Weights of a small GPT-style language model, trained from scratch on English Wikipedia: a variant of Adam for these matrices, 8814 steps.
Each number is 50 + 15 x the weight over its row's rms, rounded and kept within 0 to 99. Layers, rows and columns count from 0. The size before them is the row's rms in percent of the matrix's.

# layer 2 attention output (transposed), 128x128, rms 0.0952, rows 20-31, columns 0-127
095:63 39 32 74 37 73 51 65 66 53 49 53 55 18 42 50 40 40 42 54 31 55 53 47 44 55 35 61 38 66 51 55 68 65 38 70 57 42 79 46 35 53 32 53 55 50 43 60 50 72 58 56 34 56 64 54 39 42 34 50 42 39 31 40 98 81 64 49 18 58 34 31 19 24 54 62 60 62 22 50 33 52 35 82 66 68 61 56 49 44 71 42 58 36 47 24 44 49 33 47 52 54 62 30 65 37 52 36 49 21 78 35 63 75 71 69 45 71 51 43 34 71 54 48 31 64 35 38
092:63 56 73 40 58 39 55 62 75 39 52 56 44 50 44 46 48 32 63 61 33 48 64 39 67 58 76 23 24 26 72 48 52 74 61 57 60 53 32 27 44 35 45 59 44 69 52 58 64 50 38 42 28 38 60 55 61 36 60 53 45 53 32 75 56 53 65 63 29 35 32 51 52 52 43 80 45 46 31 25 60 27 53 65 66 34 62 59 42 39 49 69 54 57 45 39 41 28 63 45 65 54 51 19 70 53 85 16 33 61 48 92 55 47 43 83 53 40 28 81 21 45 33 40 55 62 40 53
113:26 66 49 39 56 33 80 57 45 75 40 30 53 67 71 33 58 65 42 50 43 83 44 36 90 58 75 32 44 66 43 50 55 40 61 39 38 53 49 44 55 42 54 66 38 47 45 40 40 61 25 36 51 46 54 45 35 52 42 53 68 29 62 50 51 26 37 47 68 48 56 62 65 62 53 34 44 51 88 57 65 46 62 30 60 41 52 11 34 35 46 54 25 44 61 60 47 60 44 53 56 47 37 56 58 76 52 46 49 86 47 83 42 14 40 56 27 33 73 70 47 18 45 60 60 50 21 57
106:31 53 15 38 68 55 38 41 60 86 40 65 49 35 34 64 51 50 69 49 55 50 62 69 62 41 31 77 40 46 60 54 68 50 10 60 47 63 60 51 55 63 41 52 47 27 51 59 81 43 55 44 27 50 52 58 30 67 26 59 59 35 52 54 56 45 66 60 33 45 49 41 45 16 25 81 55 47 68 25 49 51 50 83 58 41 46 64 87 34 50 60 38 63 50 40 47 51 54 43 66 42 52 26 37 44 63 50 80 39 48 57 39 36 73 68 57 48 54 39 51 53 18 49 28 28 15 58
098:40 34 37 73 52 51 61 66 44 49 66 28 54 60 59 28 34 50 56 49 48 70 57 27 75 54 76 38 40 62 48 55 63 44 69 44 53 47 79 67 43 33 50 80 42 46 34 63 65 67 30 42 41 30 51 46 51 51 30 59 70 46 61 39 55 58 56 47 47 20 57 15 54 53 75 61 22 56 66 55 49 64 53 56 56 72 78 26 34 18 41 41 52 21 78 60 51 37 40 53 60 47 25 33 54 49 41 31 62 49 70 71 19 38 69 62 38 65 63 87 52 31 43 57 37 37 33 55
121:46 59 54 53 53 61 37 43 67 22 46 46 55 56 37 41 36 45 64 58 32 34 54 40 49 55 72 46 36 61 71 68 36 65 78 47 75 58 29 61 56 60 63 35 42 64 59 54 56 67 58 71 61 69 33 60 65 25 41 37 50 61 51 65 42 53 55 51 26 43 63 33 34 67 56 58 43 31 20 05 62 41 24 25 18 41 43 46 38 44 47 71 48 38 62 39 46 48 64 51 47 71 50 23 60 39 55 37 22 61 63 45 63 99 34 58 52 57 43 74 55 74 46 33 26 72 55 48
110:33 63 55 28 62 63 48 07 49 26 51 69 39 53 24 64 36 45 38 71 38 39 56 55 01 56 40 67 64 52 55 58 51 61 49 47 76 63 32 71 65 62 57 36 58 66 57 65 58 45 41 54 73 83 33 50 35 42 46 62 59 52 39 58 67 34 39 59 23 71 62 71 35 58 55 59 40 59 40 28 48 43 22 22 41 41 39 64 48 70 48 57 70 65 48 41 49 67 56 37 45 72 75 51 27 48 58 23 29 36 56 29 48 77 55 34 66 51 52 42 33 73 52 51 48 59 73 43
076:50 53 35 57 43 67 34 52 50 58 44 47 58 55 38 49 39 48 39 36 37 39 39 54 52 47 07 68 68 62 51 35 37 38 41 58 48 64 70 54 54 62 52 38 55 43 48 60 46 61 59 53 63 48 29 62 22 63 36 57 47 50 66 24 00 73 54 34 38 56 63 49 45 41 38 45 57 48 56 65 25 58 49 54 47 52 58 41 55 74 41 41 46 39 40 56 37 67 29 55 46 49 40 66 44 38 40 90 58 52 64 46 45 67 44 51 37 60 60 39 99 66 56 61 40 41 92 37
104:61 56 93 40 72 37 90 37 53 20 61 32 58 33 36 32 41 51 35 55 49 78 44 45 50 50 57 18 60 64 30 48 39 52 57 59 62 49 48 51 52 38 52 35 39 67 35 67 44 68 18 57 60 72 55 53 38 41 29 49 76 46 48 63 49 46 45 49 48 66 43 55 33 57 69 50 26 42 65 63 72 48 57 29 92 40 27 20 44 66 59 55 52 28 37 61 38 24 47 49 66 62 41 63 37 58 69 60 29 52 75 76 42 44 45 45 38 48 74 81 42 49 52 61 65 44 49 48
109:49 44 47 53 37 53 29 36 42 56 38 64 42 35 47 63 49 50 68 35 58 52 44 54 28 61 21 80 39 54 50 67 35 57 37 53 37 40 49 78 45 84 68 30 26 36 80 47 27 39 60 61 62 65 52 31 53 34 45 45 57 54 60 35 62 39 38 57 78 82 63 40 51 57 68 38 59 60 47 45 37 60 36 31 25 53 33 61 47 56 64 41 50 48 63 50 51 64 53 53 35 66 63 69 38 43 26 71 47 51 47 08 48 75 66 23 76 76 32 13 71 60 42 36 50 51 72 32
103:29 56 28 56 40 58 61 50 55 58 35 51 46 37 68 59 57 58 35 63 54 69 31 48 56 42 52 70 43 73 53 74 66 45 35 59 23 37 61 58 44 72 54 48 42 44 48 39 30 61 57 66 63 60 71 47 26 43 26 51 47 26 50 42 90 46 42 52 59 81 47 38 21 46 49 28 67 46 54 70 56 82 28 31 52 50 37 29 62 71 77 51 23 63 44 48 65 67 42 42 44 54 37 64 46 69 33 37 58 49 55 09 65 37 65 23 41 66 73 19 60 30 58 51 60 55 27 41
098:62 69 44 19 67 47 66 50 45 36 52 41 57 50 27 43 54 45 50 80 55 44 49 70 23 38 49 30 71 42 35 60 63 52 20 56 78 52 45 42 84 39 56 43 69 81 51 60 71 67 52 41 78 53 52 75 19 54 63 43 12 37 41 49 67 49 59 50 41 59 40 75 54 37 36 51 54 46 58 57 53 39 56 37 56 54 17 59 50 71 48 45 57 71 42 48 46 46 60 39 43 47 56 80 22 49 64 73 39 24 37 20 58 42 31 47 50 44 70 45 22 64 60 60 26 55 24 52
# layer 2 attention value, 128x128, rms 0.0961, rows 21-31, columns 0-127
102:17 52 56 51 16 99 45 40 38 58 45 47 60 45 52 52 45 59 56 28 72 41 74 57 55 65 67 67 81 51 43 68 58 67 24 43 47 51 49 53 62 32 56 59 56 42 16 42 28 47 48 44 41 69 54 61 46 76 42 37 48 52 48 44 54 15 43 45 71 56 51 54 43 42 28 59 46 40 62 40 29 50 71 49 60 58 19 43 65 51 35 28 48 49 44 50 78 41 76 41 41 75 41 56 37 47 26 79 60 65 51 50 33 34 58 29 57 69 38 18 36 51 66 62 75 54 64 63
109:56 35 64 38 52 31 53 35 59 25 45 39 36 74 35 67 63 35 65 34 18 21 34 52 42 57 30 52 56 58 57 62 43 59 72 74 68 31 36 67 39 50 54 49 75 47 15 64 47 45 99 49 63 39 50 50 30 38 69 51 33 63 46 51 52 74 60 77 56 40 40 56 37 31 36 41 56 65 53 58 53 68 38 52 23 54 69 56 44 59 46 53 87 63 67 47 40 50 35 55 36 68 49 45 38 43 44 25 63 55 62 49 44 36 32 91 62 54 30 47 45 35 32 30 40 61 44 43
104:61 17 47 42 43 66 60 77 34 46 55 72 56 51 77 28 39 42 28 55 63 38 58 58 32 56 69 30 66 31 42 67 44 44 49 38 57 23 54 47 62 42 45 11 69 81 54 34 19 65 41 34 49 41 44 45 63 35 43 63 48 38 49 53 49 54 21 27 36 68 62 49 53 62 81 35 50 33 61 71 43 74 65 55 54 37 61 31 33 42 52 30 53 85 44 49 55 61 78 76 24 39 42 57 37 53 47 43 00 53 56 47 66 59 53 53 53 52 69 50 46 53 51 48 58 45 60 47
091:59 57 58 26 53 48 59 35 72 48 36 59 40 39 37 40 56 62 30 58 36 49 27 60 49 59 38 52 76 56 65 40 28 77 48 63 56 88 28 54 31 56 59 42 50 37 22 30 39 35 69 50 52 63 44 54 41 36 95 40 48 48 39 73 45 62 48 52 63 59 55 72 48 68 52 39 77 55 56 64 61 61 68 71 45 49 37 69 57 73 65 60 71 73 57 57 40 58 23 43 35 24 50 57 32 74 45 32 54 39 58 33 61 36 50 83 56 39 32 15 40 49 55 42 13 57 46 36
117:37 71 51 55 54 45 56 44 32 55 34 51 79 49 51 44 81 50 43 46 66 54 65 74 47 44 29 65 65 54 43 36 45 54 07 36 27 81 43 46 37 53 44 50 32 44 50 55 47 31 38 49 16 48 54 52 46 90 59 46 49 56 31 46 48 36 49 36 50 45 42 61 62 29 43 55 69 69 42 64 31 58 78 43 76 48 43 55 51 66 38 52 41 42 41 88 43 46 62 37 44 51 44 63 44 51 49 69 71 55 34 55 52 33 86 37 49 75 45 00 47 32 50 65 66 38 51 73
105:77 74 63 81 51 40 62 96 29 61 66 41 58 46 78 15 61 47 65 63 77 46 51 69 63 43 62 49 11 43 44 46 55 54 45 43 29 53 60 59 59 65 47 37 50 56 57 42 64 48 35 66 43 37 59 41 37 64 28 31 36 49 37 49 41 48 57 37 36 55 46 39 69 27 63 52 71 47 52 50 60 51 64 42 57 51 49 63 56 45 55 24 00 32 46 63 37 53 52 70 53 42 52 57 73 21 57 72 35 53 41 56 60 42 92 42 40 60 54 54 44 35 67 65 28 45 48 66
089:81 41 68 27 42 29 41 70 57 69 44 68 41 51 49 39 53 18 34 88 75 66 40 63 50 51 29 58 30 50 72 57 66 32 52 54 33 76 58 28 52 65 52 56 14 59 71 64 64 56 41 41 63 53 55 50 54 67 48 51 58 46 33 48 47 62 59 39 25 56 70 28 50 61 68 61 65 55 39 50 41 65 55 51 58 78 44 43 34 54 94 34 42 42 35 33 77 45 36 45 27 46 56 56 50 23 53 44 45 54 21 51 59 38 85 59 57 56 70 53 59 49 48 55 51 61 46 16
099:52 60 48 64 30 25 59 64 69 77 67 40 45 54 39 43 50 47 53 39 46 35 48 60 59 54 35 42 30 37 71 64 39 70 43 56 16 60 26 55 49 54 63 51 78 57 51 16 58 29 78 23 54 47 32 33 28 57 58 59 49 63 43 75 51 86 63 37 63 34 48 35 53 47 27 23 71 68 54 48 36 79 53 42 28 58 50 45 42 47 52 31 79 72 86 46 56 53 44 48 43 72 52 46 63 44 54 52 75 62 37 55 63 30 67 52 30 47 39 32 50 59 78 56 25 69 61 55
104:71 57 29 47 84 40 46 60 60 36 59 56 63 53 61 66 76 67 47 54 62 46 48 30 48 35 43 44 55 43 39 36 44 20 53 33 55 62 63 54 38 51 44 49 61 59 57 34 82 73 39 75 82 27 32 50 81 42 42 74 34 50 66 48 56 55 45 42 16 33 64 64 47 39 70 56 64 37 57 56 65 53 75 33 65 49 65 76 50 51 49 68 23 42 31 43 52 55 60 46 58 24 27 36 43 59 74 13 49 48 20 55 68 59 62 31 41 42 70 60 66 67 54 44 40 30 34 64
113:64 47 55 43 76 41 56 54 51 47 60 23 69 65 50 65 74 28 71 57 16 35 46 36 32 47 24 52 42 35 51 26 49 30 77 53 72 56 44 51 37 36 41 47 60 64 70 68 79 66 64 56 79 50 38 44 60 21 56 65 35 54 60 48 51 50 46 53 58 32 37 17 47 37 62 38 51 70 44 56 42 68 73 50 28 30 70 55 46 43 39 61 81 44 43 58 52 60 57 46 48 51 56 38 47 38 59 24 48 39 63 59 73 59 33 98 53 32 51 82 51 57 38 18 43 36 56 45
098:53 50 67 69 67 56 44 65 54 50 52 55 29 61 67 38 46 22 37 33 43 58 56 39 50 58 50 33 69 32 64 57 73 42 59 51 33 40 69 49 46 72 59 16 28 50 54 49 45 60 42 50 18 45 47 42 60 69 42 67 88 65 53 46 52 68 22 28 51 67 30 17 52 30 67 31 48 79 52 51 34 64 22 43 71 53 55 37 75 28 44 23 42 57 48 65 45 47 61 63 79 71 86 38 58 42 45 57 39 44 33 55 36 61 74 52 39 36 48 63 48 32 73 77 53 47 65 48
# layer 2 attention query, 128x128, rms 0.116, rows 32-33, columns 0-127
106:72 47 43 59 55 53 66 46 20 37 34 53 48 51 72 69 53 55 22 45 64 49 60 51 16 48 28 54 68 26 57 52 62 61 21 65 30 53 49 49 50 42 27 31 64 60 35 42 65 50 29 63 49 60 62 66 55 61 30 39 59 37 60 53 77 49 50 64 52 44 81 81 49 57 60 33 84 30 41 54 34 56 44 58 46 45 62 60 30 38 29 31 30 53 53 22 59 77 62 73 62 47 19 16 31 65 50 41 37 62 27 59 69 48 58 25 32 61 35 55 50 41 61 58 55 38 41 71
107:40 52 57 66 54 46 40 74 60 52 62 24 50 78 33 23 43 42 72 73 43 35 39 75 29 23 50 43 55 86 43 39 37 54 78 60 37 62 65 40 46 50 39 62 54 45 17 50 58 27 50 19 35 69 48 39 44 52 43 74 53 50 29 58 19 64 53 33 53 58 57 71 37 66 42 80 53 51 32 55 67 44 40 41 45 41 49 44 68 60 45 50 31 52 39 56 43 45 26 37 40 53 34 61 58 24 45 62 31 64 67 53 16 49 66 35 29 67 43 83 74 68 48 60 42 61 64 32
# layer 2 attention key, 128x128, rms 0.116, rows 32, columns 0-127
106:57 48 63 44 15 57 65 69 40 37 41 42 52 62 35 62 47 45 39 44 76 32 75 41 37 67 38 79 69 54 53 25 66 60 17 68 60 52 44 33 55 35 63 36 47 31 32 70 52 39 55 24 52 56 33 40 52 11 62 58 57 47 54 31 30 66 56 88 66 25 69 36 39 52 54 47 94 45 69 55 38 43 67 43 54 46 59 54 45 46 42 41 71 75 55 46 64 45 61 50 23 60 35 60 38 34 35 46 42 69 82 66 28 35 43 55 50 54 26 36 42 58 54 54 38 43 61 36